Weights of a small GPT-style language model, trained from scratch on English Wikipedia.
Size: 17 layers, width 128, 2 heads of 64 (1 for keys and values), MLP 320 SwiGLU, vocabulary 2048, 3.45M parameters.
Training: a variant of SOAP for these matrices, 3287 steps.
Each number is 500 + 50 x the weight over its row's rms, rounded and kept within 0 to 999. Layers, rows and columns count from 0. Numbers have three digits each. The size before them is the row's rms in percent of the matrix's.

# layer 7 MLP up, 320x128, rms 0.134, rows 75-91, columns 0-127
095:439592503479500557465484584521547480398535394534443593455407462458541481488509508462554593524522591587428527550430526406483453480399551510526479547422534511526471477569522506506506465503488397420457541483591482514498505518470420505502441496553573498506474528578416491516417506574483510517513440448484534476506480513541546596519460479532524427554620496478476504445458521456507381450549
097:524400472460549538599435592533553470441444466450447507438585490454511382489581553429554469519443575503480448499392493537406556538392493493510520547533468589526496612498555472510552557550479491547485476490465517423448560528469439492427506411491549513516499514461537477449458488531524499420455452507492509503581367514490493541571530406433560509588517518505496462477475534477475435520464
096:493495492519560533571464492439510573499379417527511538451530536499571523472479625467509519501512382453464431524517509493420450520493490444496619548447397611541489504554501515467483426591477522444569492423573501486485513482551550518460490541583471456406557435526518566506405496452554448536513503538566493506480455546407584432490486520498607562537431482476554570449507489493495564501473
097:484493539511515513484450467428507536477519474465507462431554481472474487577425484522510484526537451536515465445528462553380482485526625479489479528502473571490601539504498474462475623477522620443500562556464556497581429467406458435532483488501548484526464581485392418377525462490441520427550539436391468476426554424510535498568497488523398436443506452464528479530539481440548477414490
101:507562512463497473479448582483604570498481407587591419455532584524474520606479447471515468504511507534567543502439491528480511576558499416473473479504491544482527391600422484491472444533424599442516502570519522479570498573508497416387489536524515427514416472456514460476460434547523450581456483432534531520565432441406517580542554479568511554462524465528415515485458508442476498497499
099:539429465541510440424543585427477567463498503520499492552510497498506553480410538489444492486477527438402606433477543580504492476381486493558386518554631651512491527542552506508547478560494512479521546527440551454545531490449527521532477502603531368484527542429449481443538438497389502463550473494551489461497519453463473481500440554510481506512453486477423531534459405549540460514430
096:561437488562570477549561468491474408590484598442529594462482572470537495491560581500565508613441526513480523543561421507434517520566506486477517458529431552469468511531541532491441476396506496474458549427461477538528419521536438569505486539471509517515438456477518442545454532505628521404465461455472406494496466471458469508432490452566463475535519567582398573553454555430453473419542
104:515438532505505439419468423519530596528480493444466456557534470563493508526466481484579453569494474502579464460491484459491501520474495501541594470497495507466547435464561489446528451560495424486515395537484498577502547525579470531542514560496574579479535502460482491521461583472444460494556507489531589582521564516580463537555389597547493464503505542619574459520496326554552599427466
086:544395455494528554473461540625423479514409480482558551504512570462517409537491512600459533531460465504476547572508518450568571457546514562471484552483449451510560520514470556427562442516448450450594554465481517428542528453556497489475512534434546471540575531499462497629591518555503493431494556492557467463438550492429522517460428562583410572529565572511561505477535438549516548436532
093:555528527437567442515455586465514502435498511475537593489518517499446461502498527485466628568483449483583502432588485598495592496400661476438495582571505438563457464464548450531479470528519531522437562529533507453401534408506409517471550505512438466435486534578498446503537502508442361547457524496459514540482531473438471467464476534540529433540518522510555559521452421484514459475482
102:565431485446568522485571539470478360477604501474540526537504548446498457541532436499492499517455595514371507551520562480460443441506615449546571455490472535445456460529510450466448450527410534489489518614521547520467424502459556523442461529528528569601438523556454446492492541559469441512585426510557463511534519516445503512466471494435409556610529490434536516555479549542559520450541
100:554448532354442580454476408511503498534430465531503542401519478542553422509521526428552527566486477495507444534481539448479496531562560581445515501594503560530501506506471555553490523552488495488488566479616519579534405466448518432566526543450470491523487460516446468512490533541548596477479582512386575505470508429486483572554487520593449429541519419494564521512440520499365564533512
089:456598481498421499538534388505499417547510515494523598526535422562499425582448421442453437493474475517442448506488501510586540540507483515515566542544474495478538574445415498477490553516379513485492491457520438441475592398347425464481479362521445529509505508467509422484513516500527499498476612456628522473445473571526453449502570468497503514542569490510486483507503445478530540493467
098:548452569515551491511540416432511521492437452485586458570507576521552541466515446434554527521560440461545559404489521487412496521519486522563434571471459534438473607425547544575462461531461518542531508583470581512482552495518608474473480469439598543522457481497469404546519504522466542405536443579401516559545557449588433516531473535595477531464572540414563536481546480527502521481474
103:432500530463526496519527516535543512490503383562422532460530441477349543479454492522510508456500464494553502511430566551471449545560500548492485373521443558472464389543486502481452461455458598505531541455425531460428497426466554508593524526466548520461434476426474484495518579455410578413477573508496525425633545509455549514528539497468489448440517568539583529486464580504444496569481
100:536448528604550578543425405489532468544430495438476506423561512494541526570516505580476452482570487502537497511473521521489536459594516520516464457425391451453338539421548567516551499473408404505536487504503430447533442608450476537532533521452558505549563504492482510526489452507483475438513526474437594520519536486535522469488498479588456530585519362448568520507565486542549531557500
097:482457519417485368522557464480477565481475486532588557512419458464566536393411561486498446559527530568498519519464465498437445516453505475605434467488473615454513488432507481505442547595540545554529519496571586565553560518482564559549493474501473526586487517377428499593555483534462481554556447514556459469549454505635414501553486557527485540469497521464527485515534495472514570493527
# layer 7 MLP down (transposed), 320x128, rms 0.127, rows 75-91, columns 0-127
097:421462485570421557514512415408420445456460472507585475474419479491474526485532365489533594565520523497447488464586540507492529501570486455458431551513548514467496565455483427500489472469438488459440522437554550543437479492465569582398509458436478506527427572490466574563492419585442484504484504579514576473557462443495541541477568450536570502468453442486518411433586528441516469459467
102:436483503462557471511529436393454579498388532557517474570572514547563579548433493445413503506560439474487541434543519534528491552569554478578553493423554435422464447503484477463488516506506551489473553431450432517473505436494554491582515577523500493477454473580511446462499438553451472547529473581537417583370517517507529516471455579480443546505453520403530524549477457401582428500493
101:534485506546620601532476566452459476524482493519400490446529507440551472568481478523493487550546479581479495470410498546539489488557550450466562511510465524435578606462516533520652587482437515453508481516549531425493553514570476474576494474572555455491431459530487425542493552553503501479478545481556469444518516415453492489538479429431547542433366517476537556418592527479496455494392
095:608532483540459608529641520474420443427514578500555432474540545456530497496543468515477602459478516553537483366554551457549479451496500445530473496477506477519574451505459546520496497469546481564498499456506468457559501514426470403430512463467486476459542582461448489562545527444450539558538511538493519540538543543481533625449493487378463534552454588373457471491506515498543399507461
103:517540476374459494549473618521432560601561470500442544527493372543543611553445534429504493599501546516493481492485529337576466493468531524566481522518520526463487533546497554447380488531477548470567468477454489463544484508569592556479503448543451480504460495471559439408539391540450428505488546486551494515462483463457514376514520495461500461460492468526490466454481568507437507493506
098:484523410462494535486541583485509465460474579448509523531549535522526445498529561519531474484474507567414468437510514446602492521555520571552553429501410383423552461389429498434531492473541516493518473547477550605573523526490467461461433424524494493537575450500517549412574544520521547534490459552566442545508487507469571551456521412521471464553410576482581561528555500488450442637518
092:472378595460547501497496488439528453502414582521573512556489461523580544468492462431505502430566405498482507447526524627557517483461506483573517541464407542600472415438495548462466377593448562516477444415532516500511597560506558532489525500457492550488479510500485524578447519389543550585557551486465458452577499431480534514550560554573471484540531472453457512531557460495478517517517
105:566454469483506445440395489503543584412526508468503493573495501555533526452532566503436441601641475459501465555423524495468508527532525531563499567501432470463412501502528469520533580524479493596531560520636523558496555518514499452471493426473444490491493463431484459499520536466493499445518516436458487416478470533556544524412547549404395531460450569426403461501444513618509500521562
092:458550582546444461519454530478527543444486475499465562568481545525479510541393538527503570583458435464486531546509532579585564434458515458516466484454484516418664516435482521536555513543462527513467493489546447428472502505482502532537555481414438494513560564435456563598583451547532485434481572462515562534566592590468461473568501571487457487490457605435498417545509521550429531543449
096:459414576505567494436556442517474512592491446398525399505449512456546453520514461418443390562436458482446579424472560465452510546522492517524511464468472604559492451532487488537548428438503515591541539504535511548438500516619450404431592478363470538480521579524490546457546496472531541473505486565549461476536540432502512511505480495561444424484451442499503526467481572553558522559480
102:547417453541453381482488548466460436458435548539482537518506442513455511375495519450506404564417535490533541585541609510521493572501532482545549539477437417490515572480520460512442513465523545548538449540473533422442489418492540510537396491489491549455457408485479450468465434446507589437474598497509482515445566551494491643458568550544513411504474429460488528530480497553538441494557
103:543518501591459424505484458558459554549407571509494478497581524490530569404545472522379468446509497461478557530537508545487471531539401494463488483559484484486587347545490494410542490530552499492506492598443536434531415455495405506537512473459483578556536493429413558495547624450473524470493466503547486520490466538608543434492558452550432531455511503481504577493570450473492488415454
095:548565440458578454466390516561567478519550467452504483467544438544480494484593390522531508509436583433539528490491518554552531544519502538553437570448644507577509437519465468501427483433487431472483440473351630490454554450436553574461451500494440420476489471495511455564622522497532488473502558516486560477472513451525491469539475464484443571530502492474466536493439533508429548473453
100:547536430479525491487520508478597585562500518447533496468476459528614437573523506481472416562501489478434501461499435499551473578553591522481569551475489405419572586381433420527490432440496555465513532492547456584543581521474579573479591525532501535554504510367527538535523474489501476532453497517485459469439427488520492464541424506455466501590462539588513513443525483593498492424455
112:442570530523377511550544559564448467435516488488506607456513473507423507484527501537571475451536562471528545413489465567486562540521465511559594439528502572451520481480402576470494493550550640566416519498558514492446449399564499467524507519437516527448469486494500569382540559516465475497413562535510441471537482502493496481553623511532539460553492599554622517485483473517479522479474
096:472577468528505444574479491524479502450530526506542503520477443513543574512522476469544592511496519438509510498516484471444523464498469526447473565449460570437654579611487465468485540490540570551499457522580528532537502450483454431455396586464463448491460372508482477491474496506465610550510637449508471491477597494413495401552462540485469473456447486551408507566571533514510405472572
098:462499507515444442530517472490514474449474499475545501400457410506496527486517500547447490454567509488455475478545440466480577441451482481585506509521492595433491383600397570524455509457492499469514513574550539505553448516500444589487477447550575433553518578584533450509495432491484470549461516574568474574540574537498521499417514486424420607482493348539535610437521476523445498571490
# layer 7 MLP gate, 320x128, rms 0.142, rows 76-92, columns 0-127
098:541481441509377442456518423489433449560509513577468483543570459585496437539563562511521541524462488390443447484529580444448455500539565467474577471506510399457466540530457595495456405486462540454499476534492439450522480424414576455634556571546469561597554525516550444541476480492479497500495441440507460524445566497485432503515496474524486513547564509416456514534452509421552577458471
104:532435561483522449566587520480427571409591465476548552505487471520475558498502506506463549403445580412494524570531454458621487472542409526444478431538490474546511572515470439463522536542567504479451528487500612438494482478498478454521556540524533584516470476495593414461495560446390483423471493461531549566447528472508586451522453591495525420463489607443483510590522498538560529464492
092:556580509524566529499555495465501594493520540489571420499509546540513465439626505439423557498439509514570398475469558458503431472539441489491513567476525516534532567480536504487590463519554578498551521469542507474451488424435413410542463534425491508544608519540449504518478474488503522597523523556610389503522521555430444487445526501395564529504464527432425414529487584482483497552437
102:499605499520532546499424503433420466506521610442466508550468482498435495450504546497513462572502470450508401506567519532439455568556517465465612448485514561441439536514477507362487457507459379470521453429357536449590467496511534379554485466532509537466432508505591409397497491525497465458513526478434494537552547485542545489492484490483506497509500581551496414439427527560494487512481
096:585580535502414468623476432492559479505523502518472488486501524483559544448560442482490444528568477477546501513515422596462427500619511545533470537579442457493572530433425429495401539465522494558513503526405461521494468496476466549503539436426430526475517510498545498534518623467605501491435550520472470523457615581544473553453464482507442476581510467578400435582459502489490539451510
094:440433486513472475509451538512503595423471478506423444508580523491535469506474460455474502458516487632515465440452555434591463451521405521450603568479541435522545538455469471503518451439411500553579510567527468579524566507458513541466584512590441592438615499461505512490558493491510487531563568604542571495535494503587458532499557463481469519544514533494437427574595497470486559576481
110:479466440572510495462426398382499452475531501449466431518563422504529461558470555558468474457495476402515473378501485442522494534504405478547481515431515490552494456520472567447418494546518578538448461513433515480500479470553455420514535564505547545507447410473479614517559545451490596518517513413499435510454440564509516501534640471457564494404488484562508540503565478412526466519577
089:527436486477509564484551534538488412552452514515535591498520529496604436526573476554486404561513489442492530502537478469483538419564461501392493554510514380558486544509407540456490545475430472454591561457523580474486507401594520440423457460419499468436544524571411401524518590535461502493505430529474503476478579538479462542429426520616476556551489546565494486469503493521504514461544
097:387464493505544491479494548507564490454532533547443584534633522444457516522488495506440497439563505494510446495545526601528428463608511432504496506485528513498435522466556486489497416459543510467488495433476521588535601427504557417611401555644520447550589488533474514504490478485503540455550586473534583472611475458538456524555527485488525483442510557498452413474527439519406510513485
100:625506568506468523560518512432539490502475497535471511448456609537567429492396515480380449458517608513541539530439561488485452510506421497509518563365461464483605507561523467449539498454489469456424525532521495480497509429553510442552544503538446546633482467515445529539435538482540597407594614488477459444451494503521468516540462492505483534539446431506465572470520465517526500422519
106:508477534437495585520550547336490534467492489496577531524481550540526472432509406445493513484553562503599511437464480520435380514465522402486449511497471517523474604439575511648532510474470457518485489457456527505575584584545572460481474489444489490480482518531577452495474450490536485480527436516455543421574560460410511575507464436498534453566566464471549467503474408440488469580492
092:551478479488529473447542532547375551360512520513507442478459574434492549532552514528578436464479552547522398535536458500438570541482544522502448430495602530564478433502575500492449489483450465521458507633482527511464448508587533471467445580543507489561469417491469506519530413584500546583495480540444491505439534503489509554399401551519442412440488513482544521529459494581445460545573
095:513493558553414533605479530582477487473462499535499521449517416474415496552479488474439524532514427452565536508586424470527429486446455509507519417479474514494588551434468510471432457460595473500510561513544513408410552566538430486445453442513506536557569511527493581611531458507417457434582503378528456530437590542459515469504519553446511506412458428559541528570488509524539449555466
095:475485415588502442515556454522483477498508548507404440457396506467517459512535499362510524531502428480563500608580501553625487489465513544528524516483474497462575516430590484413497518483553455512519481444456446504538462609510470564511539503533454558509491517525452490537425521529484428563587476597512467620490469414535421489455532526496513597518555435511376450527516477432474545490509
103:481468510465500513428447408448486510495530481501498606489549439453497492447576497517533470502612454524500537390467553550520516523539470529507532499515513577480389507480501468570531538512487409548503462381537410540580490532600533535492438561532574462483515393598510490481512570465483542449462556494478488545472436462585513488563559484462495520516608458467550500506530538349521573588432
093:470556553456498474566569469460410482493490419494447529456440438509500477489567487543535485451489495453441492503586532527396468550470517407541365472413482511535467516448561484485433487461416518566445501519445495395570446405539513501541581486527479516601452443426470468524473506529517455531537433631505486399532507426421550500615525483466564546476475516477501439561503536498444472569515
100:482494445420557555509459535524509502410465461453478488495531466418526478484521425367428453466570365494579509528541514496410509524585515491490488569451519529484519452519527496539526513490515490560493518582392494410532403479392467534498556516513397484519467513554492426489436508569480503608444477478477462543610492494452568582526472547506435533463571516629474579476469486484511516502439